Weights of a small GPT-style language model, trained from scratch on English Wikipedia.
Training: 140M tokens, 4261 steps.
Each number is 500 + 40 x the weight over its row's rms, rounded and kept within 0 to 999. Layers, rows and columns count from 0. Numbers have three digits each. The size before them is the row's rms in percent of the matrix's.

# layer 5 MLP down (transposed), 512x128, rms 0.236, rows 347-383, columns 0-127
100:466501496413444546543486510487474485538493472413560519514535613555493482502496499484468562499470512419484501478480549533548524534482574455519480496555524468469548532471484529539538512563497477430565520483425457503500471516493523492489484521467516484537525503551592492458570545545500594526543526442467514490456510512487504488514446587497578507484585449476525488460432447508552476510552
102:547563526482573497508493473521471585545491498485513452550526458434497496499470526502526481468493470523564556476581496522525523487492488509472503443485495556528486457443447502514486442511503527482536500497585477465460527515479494422468496534405465545505489494502476491512404576507443566536516519518482491624484503558528562533497509588436578545484500433540469547538465483470495425494455
103:537498570431489535526501521457538501473460473448520497486523500493486521574538521528544415537538614500472531581484456527475574491476612499527493499475458452490438504540561427474473556485438554454472510459544522483531454445502504480471477488540516534466571564457443477383516522508466452521476493476492506489526444515486463565515440425477478454509458484523496543516475498493542509475477
098:475462478535515489479488509468459514472537513533485513532494462543405519505541443387513472544549476472520535534460499487483534525560505474467574457519463405594505545559524446439453579543558499443521554481455488516480524500489389542594497460532452488537489448522508460537515548514507477463500504525554433460520496523470517522500487528575505551477497518492521524472541567517522525456573
102:446504537479518484539523472450522493478463458529441436520561482493527482493521492471437493523517469532487538516441490578467526490496474463512443507532547532521512428601610440485477439491493498459474542474408570485413475579506496576491576494468508501533513527491479496510540526474427416512530497531452503422481479441494480534574486508493474502520500496403563494508501443532485473517449
097:579555505538535479450509473469489555554513457491481471523464486532496447474487524465468526458411575445512444538489447441546592419602447420487548486451506512440420462554565556489494479471460516471529499497576509463450493509480427481559485543477529526514516528504448501480484517540515485562470488534546450471533477457524564499502509451494492495503470513471492589521570503537495481487476
095:470448464496466501524506492497577516566454453488533459517594481486457566468473512521514491522471514489520470502442439475480498506348497520476492506555458486533542480490481492542491533456443572510535456411548522508529528484500460504556487468478477517472561529484558450503573502476494531408506510548556541491539471497491525485457477448440446572501466470490528433483535435586493502555559
099:519495459490480465527484512519485467547506531500437422493485543503500477538580522509460485519497497476520548515558480506505411453459531461557532488523525514585488549463492558487477440446519406511536499436499520511579524477421454548497472496566488487480477539484492601519473518534460441563455452482512489545537456487533539440497519509534510616553520546491495555495407467423517541473529
096:574495492479510476487468474472448542455470523492459520466468565441565542493487496455475505520462435488482414466482509496506516501503487465496477489481468537527489464473576463548457580504511493503548424550536478454462517495505530428508499518497515519542462540597485466520460577493508490469525555430482535517472501581511414522477419453491516564588467502474498549433536489434514406491423
095:500464538498548541584466494446444483560546424449492537442535533532499504534471496486570476517516630497431527452522456527503463515502475470485455578547544522567530414491393556468447452533520456510545546511453514532476493495500514485466434504534457465553423497536530509455494512453551508466507580469511478473502529442515483492474473530515532445471503540484476430490526468457525530476516
099:538497519463492448452559460490479379515451450542502507507443427488488437516438483434452506482519481426501484450456485509499469443498526505489428497483516451433530521487477524525466529498515540540496508504490526565516470409507465543467669545517500514493515469493556518449462584503470531492506458510500449475587514486490524533486478489466475510534461540500562468430493481495520420500471
106:489537462464519502507452524537510499419432482413528485579495543517503452432509468495500512538519486557530524568510554503468463535502481502518523485427494472478475555512529482527438504555541473562571533480557548491448500520478522545513492537495500518437505464564573491545547424533557513527456467543484512550548499460521481476609500526619512495497567575472530461521487532557477478462442
100:608468482500525572516467527497409534483579485506505558490456546494495480478509546503509446499533472503490544492496481552532498410525451487504497532451506441554483454530501526513434484530488487448445530526560506504546388530535478553485454510560523505502474442425533488501520557516471475525513575492490557501456487484440579445476456526467492564587534508468413578519525492508465514474522
101:570527454514524515429564473445424479438528519515510486479508505503507477490541444504546563508455527537492502486603522470530527457540457449484448509546423508568484521492481543501460488504484414504535505444546527512525505469468553481561523494479461456498574527526457520497482586564424489467485446454544494504537390539527441525489499547440521489459507495447540486437524431453544456472510
102:458540488537488520509457490460518571498527566568492465548544428428477491474473516500433499549536516570494542515491463448522463482456489565415557514559479469438491548464490514500482482520449556461505470510438428524599471506529457481554519483527479501486467521550431459534529404454487566542517521508464577522469578493469571554568449496466494492513450519523519462486506509509442513472485
096:443445527560526527477562430441528485515425529537516483467483505508479481430506470474468468463508516495545536575480493582528536477508508528538527537533528457544467481477553594411463436441482440488491526519479512488562374560517432482531492541473510465492521521457468528490620453519498426433509508536455504500505463523515508499466449449444463526506523475515514512518522466484540462518446
099:579424582506559531529516497425506446473478516571521477539429502486501505522487484524539514403415427554466501538469512491554488466520500493559467440502487491433585561517477537498464514505467450485509477491521562534506518508559488456470534478548407511469495440526475524459514490488463523539514464462453497568518497490431488516508466511450485433559496461526533485553430438520485528492409
098:548422439472475494457526474528514469547480544489504398528478484448547481552541506518484520520456487543439541548564482513430487499494512483566550513525499443486516479523476495510527534460453529536504420423541582532548419532478469565426518584501429489470534484499424465491485513520532444535460516511441506453437535501527504496524517468496496495412534488510572476515408457513494508516559
100:480548513510414542488515455437481470470548458461581508453512503488542545564497518427535531517511501498520454489509491551466493575549505507441413469504446460493463478568516511452470538504496519566490484450523462513515514499528519512613526591494484501585540478470522497504471494472424494551541522561628485491506523454508502477469524391468516532472531430495487498534456495507554522463486
100:576436539491501568445527532545513463508538465458526553515525508552574489450488530455482467495517523469532488481472480444492516520446512428462494502489511512477477439464524504440568473511560555446556440495564434457468483507458500507441470503589534519588474559490397431494429553463525508499510532459487484498421510523513441456519475478472522526452493398523514468503499463500552456465482
102:501460541552436493464562507538565518492495480472509533516479558464452490446515495527471541466489534527498517505506589515460501500550541521502510510482490513536429511460501572516476467473545502548543478448547450508529508462523554577458438467468472529509622518478648514467535500421437487453471444489516552488470513437441506443456486467490546556522499489473461514527486514441489551529574
092:447483490508519506561480457440534447494483610492478545491511520465461582516482542472460506449479469483518474453470510438499542500447478545506500506539520490475541542552594573552530524505439525573470515527529522540502545533505581492522519416492441493529519469490482454463493589504549479542542418484502457487495535499439462492478459532504418537478539557506582489433496587515504483456534
097:537555533513508439530404486530569534454455506509502509481528565488446557557528472506512527505528480535508511447475535495531536527466509439542424515504468505598428479506551490426468523491533447513536439483544480423491536533532579464565512513496544501389480479483458479465498529515485475518525507524444589524506603498467549437527507507496477485547560526481526526487545510412495491544498
095:459526526525529469480459468453490487513489559481459469529497549433520425506481508509471534483551477575471450564484533493452470436466493436513567499557465461483533510452503523497434442471544386542512524457519572499473501409466509554496512534571519501478463574507516599500503567505481466504535454526445534482517481475497519561494451562520454528522489594496440504485583474505462498555512
100:385529458531491502555515468493532496507479465551532591510550531497528512523488493496505506489504542444494512495528550510535436458513491454425467550501529443576441483580450554554404469461464482544490477525483481523523503465494533482576470583477552471472473531483477481505572460481529488444424446477489482552469524415505514558450521501501464486537448491575488517531584519477528499435463
101:465467492492475545417525510465400441493493480572510480520487541503436507529447582491498515519448465554503549488528510488501538473509504634504601533519472502534547500469477567564507489479511478483502491532490505552532579545496498506521481441532528533449588400573502506435505453518517511568433459564541500541505515462502460517459564582509490480538488497516509486496485441477502494492530
096:437465470489466493508576527502473470507495405510494497541443511503543434530515524519517567604480496558494504493440534536445464519497501481401512556495512473499498432500471471473559460408492567501478500532554570484521547501491510487517474529456478574505482503440502515504488514513537507549456441439519543510468493474474504476466415429471470519588424434470475546569511529529470445503436
100:476409516483519516539452466488518515515507519475597472500547515530491477442439466523464513459556526489534519528460517506561496469571533579519521494478497496536553432441559544434515447520467565493495511497574525499434457423554511481535545455544487461493524505493542540491509519571537461434526503496406587590500565530511511478489506416527511483479489467526570453437539500469486495485470
098:463474515482475524496529504452536512582437481565596472580431468534514493468513525578515500522512546496513547560481572539515494506497499556520576550362517467522530505468536509572395470452520465442480493461471517535539513484463548482521498499435504468473474433510490468486484462491433462436515444495478477507529528491512468520463529534477586531483462510512504508453493444465587533477517
106:584594506491476482495466511561501485525439461516562520499413468516421511549544425482476517494573438530453524450449556452482475510553591487509470510506544537537528472457491445498467469488554471448534550476523541512493524488481561476483431549472498500499493520478614551503457459568495538495524456505537498504544503475493575523568524524491507532509468500502517506465474395427509493555484
094:552457512494458514540509519516454474485538480392486522446499494544463467531494511510491494538475456524466548473545520464458526474584453464535491488508559510502449502469406509471476475472459527531415499494556458470483458504512434469488470394533508472435509518570540569456463490524516437466461480403551492536472487467426545467564507489481457487429542524439482441458485427456535509471528
095:477532568555555478499477513509465507520508479488460439478477450579517424495487457495454418479543551476484417522412469486515505489482506476512571533523543504473487529520418518474460488462438550460443523458476486531552527446491478512510435506446489486539517576460533471494481551479516435459471574553502459515522552525501501407397516542472483477438473442446488487468478493460544568543469
100:549504533496532496518493564514564612465507533450450457558442540495506467489436517440498459471461503549415510445450473485498520530529513442537561507523520498543463530505499480463500504487543434578406508486465447479425522510556528504447485532531454508522471483517426541540538502500477491543504483519542454463525536521542450498527455503487531460430507560392501463458498479511450550421442
105:556472454536500486467500473475494484443553546536483499547498480455482470480556542482448550476523463523484556505501516461477548432487493460515407431491536474551583434491425488487504487472465470511468612453489548576518568462531463566475531523527511512546509479504552481578572518473529465494460500546474492551473497412522450482473502460483529460509421566498481553440452525539434492469482
103:543487615435518499462479538441483477469497505442530514552513509500519503496443499494465560506467530497490440465461434528488414469446479521556484521470484520506483512471522491508482509477465460487532491498517482616510514499560517510514416504451399472588492523520541447448528551487547523492469517452529508519484514513414391487461567547443570475577493502514515497481587503518535528501456
101:484553495467551510484558534534510492447439516514513424494467496554490520451517459500498482546479458450565505434517441470531472488503544473482559525482445415519504424470487421517496533531552427519499476528514524439475556552536548535512527415571432529520495471512511487511512509475522473451566573606518520512484558543465496493513448482506462594458486534523479506498462449403475489542547
094:575558450531489554528583534498538583454536471490449473436540530461514494496508450537473503491486492524494444480521551471508455523558539531487433448516532518452577507498504487506403446535552484504470541532516501471529474486437466506476434483456499559503483493557513548548509459432485497577544557466542525544506507465534478561497439500527448543436502449565479524583496401499477472522483
# layer 5 MLP gate, 512x128, rms 0.268, rows 348-383, columns 0-127
090:558459536487550468546522487536468494495531534493533575442501540450478509492491520582456546421414486575552477502550535478518451532577474544582524458541558576545471473498485450509568575514484484428477501511541493546474522508533469466496557489503558498496507515440571501458569503414533561511535488490523483466585512538532505536474504547493526501479499528520455500533490459547509546419479
100:544485464495504507496523515546449484528454423466540562457442421558542473443506459559574493468438502562453568508501492445537525504524546501542548472475450547515507430499449411465473420501462453495483491505521533462472400503529465485527479469557501507501481502476514496448467415559486592500459486480511415475444464462514503495490525450579503568485506459503488505563474490469512497516445
103:548523514509514459447537516516419501508513477498497453465534448496469485505502508493435500409602530570529450463440491461469488468496483414466506445462406453497554499511470434506497462526542485473478583421532501391510491525543454545540529477502494452449465422474522464490471561484513559489480508493502537462469537505484456530497428525474540535526487502433561536521452506519488462455423
108:475494501479454543481490556476465409519533503466576559493469476507525509461454510446500478462464483397464506518564492455554482478534558496582533497450550500514510496496424534463527470481393539526528478498548500570445481414499477457502508473495495527563464556487532435474528492498528547497427517484477490505532473495513448498427418592512456534476536440498487446511583474490454467460492
100:506473525541541522520569482446485509523523494565458533561514532540481570452470503587497521522436546483547437597461536472553484573547451489509546497489421516499508562505532507458464446527465544555461503531426526550454594531474561506529525416496502511524480466485458544520520436524484493526541483481526533546498487534527541455549477517469478526465562530584516535529490445519450429514532
095:534538449530503423534443457526542543485506589495475540522481585528442466478510480541525520531533579525503542504454581545508563540498535474498507530536536465442497533473525475517596488506507476451473531566549490470477526564517496544493553548512582510484526463509505471503541566503524448505561481445463431529495514503463429489526544490458524523513479551466459582530583443480532500450424
098:474447521493496507445501445534481563407544548550551504549489499469491523449513544538500516452583557476511570516471423457497519430520475533501501520595497448501510539506455534525503434572582466446456487518543503414540484520514522542397468508552528499490483419476461519505413481569489485496533478499442469539521437487463536426507461492478501501489490512469504513464470489480427540487469
092:495465456506493460553542552576517436456545520458501476467504498421518516520470493507474527500482449549500508443557471495556521478508526497458529493460521583578545484564518487497549498522493426554473532584496492521449554529497583497461437498537415519473517463487520521503451516542522429459493470480520483512444505531510479521517451497475590477607539470502468521479543424508534409469579
094:478503486538487420519483534546477579537550453505460492502481489533555529471500558516485525503417545570410483497513455523512556478586452477530472516447487434492467465573500511439459464521475501457494501453495502459515504493486424438512488455552505512464471532522418520521434478457521532561441536489494532537479474447494535429558487459485604454488413453522525450486541529535450466456514
099:509503479467461481528458468440501544469532528485579597548504503544482531539575480527539466449502572497489504468517451530498559522506546504541527534430562480484541526492413505558521459552520486540526514551488518475494516459568458482486565484536493478490557522482468501462460492559413540594437512511508474521522474504396531518440504490420588475501449497525447507503489520533568432468523
110:489401601507407511536487518495454490530525499499514477492515469502460472498483488527423524461486510597508497555497444490478509541547569456533454486475478526492468433513506600481538596527482506483463444489484531477518486523457519496448544547511535515534574480587453525437566516523493560480534498489553542543431509449502505449535486509469425438494525469497440483487455512506589506457517
096:495536402478504458479523509490368436420496474441447455502492467411477566548501504498496536455552498432490533456511527535466496464527578514578536489517491499438497511477550526528461506493455483531506482473500511471431556420497456500447444450441528517532520455471473441573520459517521553458545480480488423529531512470493444489482533433504534494485518524538509535406484532488535507496521
093:464591532529498491527502514552479452478489519516489563524463483494529558523519486454525543475487466501506498575481497488498530451445539437525444509499465513461523522445493586496530510532482565464493496446446536541590412521573471466466484516474530535513513451563520504489569405453430467484526529552460496444480506560482477406540555524541517467484442456505561533506555550466489530467584
100:499486507512503511489516499524459529469475550489492516578517496465429524532525518501439458436529506483500495482621512510489513489474550498481506465460464555499520488452421493480525502392495515417499516466445558522488500474544513572498529576486486514463507427591465514441500556506564469569468470412548449535518527503489488442436474508445439497579506541477525462588466485479508449563494
109:521559468446510496545475458468459501468513460522519504529487538540462511520464506513446550486491488446460443488511501494517462547506479509461509455556450572462451472503506481388512563577459516450459491482478507574471482539463536447521455523548574583471493384507493479555438487474531491411509495462505527525529513521472471491505509407486499515577419466480544480502518529537396481444501
107:428467516499471497488486442486482517504510495478542541410530435561432484479481495463539524534523462474480525496536448493489429460442506466501515501552430497436439516495449470439507426502476518461451416469488506510473393436473503530431455559511525507563472539463463490437486504563478425508473491489494483540480471419511442461484470463502514486509546491404434508426533522486483423523493
090:520508538454439526498557480461514526479438477442530425536535516510505554484519491524545581489528467461478511515504559570446527442534504555533547510418456455405474467490499474421485472468524439438539562517516498498462486467489485432486568553446530579461541510469534490518518470546414515512501431448417488477485508477480565477514514479496518454489499559513574479537503552491548510551555
093:510490535514515539485513585458521530538532512518476492437486497536491527571541446558479490512471537530501559528494490522486510415459537473497526511420515534620561470536463492491455485532522430520493497525537459359528570468507496497540502470513450542470464457472469442500466488494521518514497436479502401511546553509592559445444550507545485450454515440517497564530479523490522540520510
102:492586533491550490487467553503469452518444448501486527493462514509427570474429581521526437588483544574475526543490496491562487483507466505524563507478468471517416529484518492559505520514462497433516495573532467549549552497484432465479553507521491565540504492441513568414489490477511503525407526468459453533501496508549517488562449456566430519564485509496526526440500463506488554533478
097:485490528463457507479513443525430610480458478464472408484437501493458456554509496488463514464486557540444479507546503476509473486590455439490546453495503537480465524486572560484561445530573489475489536521530495482504513502546474431452524494431513484515474563459458501449476455567480485527529449500473464473429485478490522453545463494473470461427515575539453471541417428514534520455538
088:447538528495460465548491498507480455517470487453433473529512614557512539507473523456572481520511459485513531540504472489508478471528522422488513539443451461532458428462491514540462462529571555474466562536501445471497557425484448541518473466530435544458523552474490498496509505518413457538464524449526450599539508523501529458547537536491529461551464458600542528546453557458516480512496
108:585530481533525457473536522531505472496464468536423552534509571528494478476521549551469467543458544532498476487519437521491464465478554492533526568551475512485528544447470460527493532445483531544459520474497543506509403492443508484452500446516592516528433460497544550492501457509528587535492446498498522515559497518478488446498509534458387428549594413469540538521503489502516432523480
106:474553491434473445498449542488457475493542535576517474572493522479542532553440548482548464502474488467472488549471524498501562478424485472592530458492521461529474462455494550501552506533534544485485513450558528535449483526514514464508479482491474568477439490576601497509553514490455559427492451576442468468532523501488491480466427498505537516441551529471535516474523443464404438469455
094:554505473481496487517443513480427531466551500514549516467505491452504492514486548522522550518477469510522476521548544546418575579564584514541504561569410485529472554444494575534453552540560490428514472416534468477539491454446514491538535519503507520487593543498539534528482475492431503517457479539503485451531520532509529400469555448420532481458490530525509511510547504545498467517471
100:513484474414496505477470514427506536523513506505452403483541488509442473455498468461585468522518499509445502524521518519530627491474452479455599481503505539559500515485501554532492456540508491489485509559511488467469502532475504512463498496521484553531593522481559505448514496521445453509451466502490537492481456485542447485501441491476588531549519519512476435454400627485501426483543
096:473473442512560482487500461536520429465441541448455545568480485576448503472524455475538493524519501565534442556449476529510500462456527443481484597512474492563492478517506443454562494482468479567492485514573525427532523542503457478463549486583484491546478474491558480458427555447463516560417525491493498520494453456441475449468467497527555581499525519535523521535512501513457471529422
100:497478533455543577479550516463436454531521553573527542483406448457481498553577498573532429486501456505518481490452480515533496571498538510504543509511476497468490463473573611513547577534531537453575523489516585506527511534470469453415467534478538499520445472511477435510514519492453579527502475469512468448551507502493476499473560461511542512436478515568503506516503526527470524447442
101:496515419532482468501575597445510526518522537446463529467502568484514515532500461575498451504549491528531474440475504415485453527458526500515501509531483485527497468586519421501437406518513495485512540480465450484488552516525455411526475494547490555533585438547474502489559513545468459583503501541425532481511535508509478528491533412491506497514485507528440503504446572538503448429496
109:563531522445503458532500527473542489492461498582476510510568453443556571467430485518519518504486472507542517535518495416504544560491516493541520487497442541444478502473489476544556432540500529541447557521442476482530546514501486459500422428502529472564501476465539502513539548540534499474500548516541441501597509427455502536529536500502482541517599419456501483624515495496449526509483
099:479532500476484475514543477514500508576535484533518447485473517607524483543445577516557516549506516532458504494474492409392509525507497472525504499563479456516521526494531473469499469485493549417566471537508504467537449531506453554467458542507579444515531485539512552558545578511486448505482489460488438623548507511489472464417559484520548441521436539521517482490500467475534545464458
099:531479535519504483513445479514498512480467522412509577497455476522456498471473496489502457595579526466485480518489517470494558502491448549443525545507526482516526443487529516544495484472440576475490536565540462551500460471484448377466502614516491425472500550470534394532535493495465516421502555472563437497505466505522523450474530504536490481500502552490478467444489541501424538557457
108:516467626484461552550485534512497495583495442560552513540585489528516515446525454505484475453524559547529507482426430564500485507477505470481534510540496533536505484428478498470555470534522458416414506571513456456503518470515508456515530506514543546539556531461436527475486435484600476546465472536471494526491499466431496517461526510519512555522508473532447578502490544462496506562458
099:526470577519550461464530502528513561507504516519535528487596560535518503488521611541519478578502450485458574455484477474482493469573540567563527502411483511508468502490555516575469524517434440525520477478579478486439473532471521543479466480523519542474486535475496504515496464507492495458561440435484476496438517549501497521488442535396529480510525469464515488507465521541583566488427
101:451477443474494440475397508548429481548527543561466404529578513527474483533457511525547534474529489464421512506498462506480485521494517500505553471435508511532452478511528420456533469499502429500536453524543528453412513502489488471488514501467497481530477441442455542520582473578503551433528480518501484481433522417549508504441493516507559422505531562466487493457461451528505512516434
105:539561578542513480496512459461509501509506515470496485490500396470543450594548494503490430481484503541483560469589539556538495598493563515445512481534474481481578498569505469503444534454562516528510491505522504470542459525466508541460552561503460499535540486520429463475547500570432504461452456433515509442497554458556520527490462495603523524520543505484458465525510460522508454532462
091:546479493533470461524497509473509518483502447482459555476531538521508548488512473562474492497501513485532557478529503482527502520548547536513511468563552490435608474449484461550528517503451496475492550540502497472434447474465471456523620482503525482523546539515484492479505477585455462513531543553516467499411490393611521533464548521456458497458444511511550547538517471556501469539388
# layer 5 MLP up, 512x128, rms 0.262, rows 348-383, columns 0-127
099:499506503522434513519468523449525550567489445509487437500545530471523508511493503490534516560508441511503417505457428531527506543446492446446523502472507506523454467422523511471433442562574433475520535477529451463504437472477476503461485397519444507448456493461473455531456551603508482489435483539464445495402497538517519436545515527486485452560512494530537505558521538438475452537492
109:483467474443469520543458523471435438477540483487515578518525501447567494485493478433469501510471501448572468510582476473482510520464481565478528448537487520531513459490478557534495484558487526488567608542412501462530524506556477509495434459483448479511511450479436426523539541435516504530554491537521474538504532449541505449606511447523486527465552472481514494485575424546528436519499
101:440523553473506454479621491467453452503511473475544461541520513482494461533504550457486458438469458520594465461451457436509522450496532582494494474508484491506526497568475409450472445474535574499456513504468476460528498462494478558506470527469512454448522461471526494545527527491533485485514489438519500499547567513551460535531403516580487502566435583555480515519523543526516442474548
113:527492498404496475437483447475464458467536512512455522501513480489500448538408477512492463573487546537496468518544497471450527586453541458467562559496510496478444404516414517506523532524448485501506571460534559528501538476531417473500465458576431506544516536513525449472509500611506538506491489402515513484489521485482526560505545500488493485490435483526525495587450491519470544552473
092:554408586577508407542467541476513552511537466474522532461531439498487466544530522516607501439473569515482521471561479575411470416561498511511535524436531501433504507481516501499551495508513485540513462449452485480558499484481526508484551565494452471530492542486443484532517520418514548453495481511453521519515484514504450419502475503466597553476505554499503521513512520516517468523552
099:516557491474546494512450511537522551502475452445584560525573517413528461464515452504537565524440492447504509474519526534567514511460537517546489488485570492511483488495544438477563466509465501479561505552468456451530501502488522448436545552451505474521462451507484539496472490424563541544516538471486413450593507470454452564521430400554522512540450514495524554502513492481474478508459
102:524517455487470472553553513470479505466535535478483551528536476509524454515501510436466505558477549511519434534495559468571484553437475489391428515539411490492445483496500452495448511487508454513537496510524490479436491509565477557556512559538542505546533432501458511438515561541410471453492532462415478481521612496437501510558469446475496489506529496534529582467510568488483517521507
096:499506498421527466524506488461409501523491530541412487555493457533436430498503522515457536506480574445504518504548588487534490486532471539467472410472406531496502544434470561531502562463525494549519421518539525469516516523498504506507550507523533451506473507496553529487537561495524477448471471436498450517592496513549517563536507524487457512516518479500466500513458519509548487471654
100:506588491436488442473504433537548444467454608464513491562522507426470478439509464486509463509484484519516614519517530439536454562440477465431524531510440507507492439466456442553500507531469555504474518481548526507515524458483537580493523484498475556515544548450465569481518466563476513486459530485443491516538471490506465572426526471490517532539483504429504547555521515518557448483510
100:446460508503479524499474581485511550515518497442529503463591474524499527452506557516531486478503559461449481484515449538509444509452527530426503476450521554458495504458591503545472458597494507518522505566456487526470601522485465530507505458487529570517411522535490461531491497425446469517377462485500582505453490546463496425488487498477519506486525432471469461519448558541472528469505
109:447483518548454502539441470456512465502557551527508574522459451440485463516435446469441561452523454510499536448505508462525479539608558482457474518518476489506524502427493608488517471533526435485450505491477542579554485481434523518525493478518483553489451455486453480438482609547483530539433472521511543480537521460518566470479465519528541498446494500511458449467488446528468486444456
092:479442540459575515538520535527565482490474517543518471474493511489462520450494446476478456499494526567480506498400505490600496530457476571494461476513565475476598584539427451504432420501503512462455459511475441476510450460491514505472475446497533526491476496504495535534557563476555545490475522497507556488570449495436474496432569478515482512472528414424524495459531451515473518558522
108:456499573512475544561453450587514545563461512474473558482527495419483498574457486458500501430416545480507489480552478482516452472515553533479535511488508497583585521525482427462492486525542495462502500525519555489521458508521515534472505498508504516460585530410513519540438491445505483460494526444565502533575511507505533582487585472455498471461470573527448519508501529461430494453536
097:498495457435560487504502548546473537454424537498482460513544542493496504401463473376512520471526500610532413571481467550529485514450391518512465483532506554501528465508467523609529488507448484499454497554503551455521527568522503563551529489503479492492579505551503483482481477558546463514519544514458504489529535492438547501454485491501523518538526494496454470445551467499555496522488
102:532517534452527544490496465472451442491464506468512478527477489528502474483508480452503537553518453419469450412468452446546493487511562499557538554543535482472511477504487542471477544410498521372486533453442578497451489463474549473442523483468471504537485436540499437472473481506554442500476591473476518431470482535482426460497528487500532518556396505472502452498536517557539528465541
096:464505494518477450436520465555533491422518473532463586566523464439513444505444522474482508469516554463465537563494571512486509565401479494423452447481526526458584439511466455497529541442461505496490478470476555523536481580497502526533474553542548480545511444475436460497439542516487525584534453504517475474539524469500456508465506433476448502505516476484479519579527507492456524591497
093:496498497491530547461474557469476495504471515510569465493483481486514486527514515414490523527454482532527488440489497506464546469454453581470495473509463455553492518543546505576484503535549484520513525485462547401579492549538526572474409442445563512517492428442458509491549552489530486417458527523551498508465459505468505435532424484534478448484434503582463439527562535490442486519567
096:516472470556469509527466468483496476481515404507515527551490530544520465459457520607525535422472494434464483530593500488525482562609509481453551503538513476517474548470540432541512472434483523478543513505455523533548550503522485439495461555469468522463464503488469450538562515454471473462537485473536471482584562497421505526547462522478526527536460595454544466480506428478500529458473
104:459480518506518488503497547445493536518582427514557533545477534517475509460536481529506544463537524546510438512487454453393476489453516489484493510506528541464563464526505496467555550502469550521509498537543511461435458494549471511563485443548469412547435482483441448552567506507500528505471477523504499486460556573493443461371475523457510484454443588475433483513451538474500552527474
105:505520511510501448495402446537501521512476430489505547491429397485543477492498446517522504494529497480520520462464587454508506511493523583494482457524533520534541515476448570505462526441472562473540484546456502506488487488465474548557496522482529509561491472522566577566556481518505411445453591493474546577498532453524467458477541455528515580428498462427504466483472546469549472503493
094:519462512561495507533482555423515572426561483516568549502493499463505506553492468518385493590562493486479479515443499487477506471531459452444487525570537541472559509522399530453564489540415538586512485518588546498474470493546560426472505521530513527515494488475507507451466516519513519487503549510529538452486506452536523508459509509509498519479448519384492527475469475435471488502471
107:423528474414520536486515498543467452448442457566520523525495574443501438461514517493496541523497518479472523420490517528426472416484419536454444471552547500501522478472566550558481524497436433497581501526549495496489489562481476462488545465479492503541494431517522468552491420467492523453410496538483496447507463498527548462493441537545504527503474545481566435547509485487535566528498
098:468511526392478434500491506437468504491434560567461407490510490486501562518510556413524533511489501472498506471471483451466560483513515468504599501492516471510444461506519546480481482547521492462543522494551497447553482499515475458528470476492380528435518501563502530532532437478545478439470459454441469571501512518450476479481452467474591446500511526508555551566558486473499449493536
103:470515558466424475453440469517506558535463584472507475530481488519458584465497458474517500446508469548529457513464495547518553572484432489472507572518500517457483586493470494499482610453500576452508548511463522503585568451510492461494521438493522503535462463556549485549541479431545502493503547538488502518477503440500490531479444427512507570502560487497482533472501436457563504429519
100:502531453527540509536474502530482489505501554572521460512433514566490521478546510417440444568516474437528485534513410543522429517576498515521499478562478489479549496462470459588454493528521516499544460460542465524587468477490415445451469592554491464491564518432572463465503473475517551493555467509502460498526504477530432535521514534522543453487569501536488549505522496535425521522503
100:497496500535516494549425528458510504515494563564599470507501490522472505536579526532450543542437516374436497473507544482547489532454565574567539479481486509458492473540462489537492437486396478444467508498479448500469520543520495576501484547479568518499519493479461519458581508525544489503579465546494550534450542523519497536559583513490553501486513527470450482504498487518563532486552
094:540487480434513546506390446465449481459430516523499448478502443586486547529516505474518511474471493462520525506452465450438475447526496486566537429450535527497510415414503509486484485482541496487487469464456439501499506411537455394521541500557509517510514524487443531525490522456519545527448479556441533512524435475398532500438451475533491518423526527520514476482489558531533477514477
099:411552489486529495522526490482555476509552549457488539506542450531492429493577490509529564506520519524516493526446487449476491569572522484530524501435501471478495571522484468469521481445485582528514457481487463461497515466503549490535492466466425400502450460499505464426501514469485517540418487522498549570512535500495508431482498525522411601554449543517493568502479463515598534466450
127:406446494431506432472492438449505492515511479511558557554490565495446501522442512514498458529497555500483489572552494551497474571499390476508499460523504487519446591521443504431523499484502451501472526519601470468483471486580431475509578467465490499493550458549481496447472451504513425475408515514509523477471494474555470495495491453495433515413447532500494471473489454511511494522515
095:515518462543397497497510438491508506533486529468534485463473490503503473526507530516455496455542584421463485498422440541503483531511567474478458483550471490553484539542454530495511459442572526501529589574528584452448476522508562531512512423396501470504478508463514473501494454510521452548501468537497522467481457474492443501556474556533576468444537553497477559506497460529565518499584
100:406476504467429452567492502490467481550496465548454547458520493519528516562492479537497477484413456481472519478506522453434430497518553517435510461522487545439462538470519505499560486533517434550476424578469475502495486511454560550517499416472460527525442484513481548473513553452501535439497478493510495540510442525399553551456455464518575488498506578476555489549502502479510427509547
092:547470470464471540501493525513515484543500507562531493495516441482570541510535496499531535467480544559474517457471495447521429593462505445533463499539529507468440513487544494488455481480433492574486531507485464515481490474490488495520503426402545466590591499492470545488440513508414476637465520518506401493502485456451520514479495480459557579554536530496517473531440561498469496528510
100:495531476533520529522495467477511439531506483540466531474465518475489455545497480506545593488437521544501449526482512496533536516492449496547453519456462560530547513515434470491570459484485530503417532485495566437573450453492478522531443476488467559506468503497480558513512518507503526490514541498515504584531492457520548616538529566460521456522499494485382430485501367426476462497528
102:507515472551539461580485443474556542441497484528450470571483485511556584514582552495516501546543502509579587480478534485493598553502477545464493592491467537470524494529470523559578571549532491479531455445477543485513536514481508472488471512513501551447519490511524501533466496537506505438564559474510518534528534547498476442515547508463442505584515415509524521495503546481417520532530
099:537454524460527546561488417603549472507486500461493523574436514502520458525542473452452433519522531502565581488520496428483445543481528545540468464512490448461495497591469485482486510480496493441556557520513477569555494590513470542431511505594499476447542452445533510484476542477542485474500460433500487546457469549486507540490454508469544571510534529521510470517516516514472459479424
096:456396490445535465471484557495582470527492492493518564489462431525485504422522563553518506478499504507512498504534501537501584547467474465493595542496443502439464465477485523535511523422431540526547498407500504483541540497518510442460502543470547438501556447512445480446520566526525520504508508536494549485517458522387503545545528466446500455529509494559462477469443562503491466451508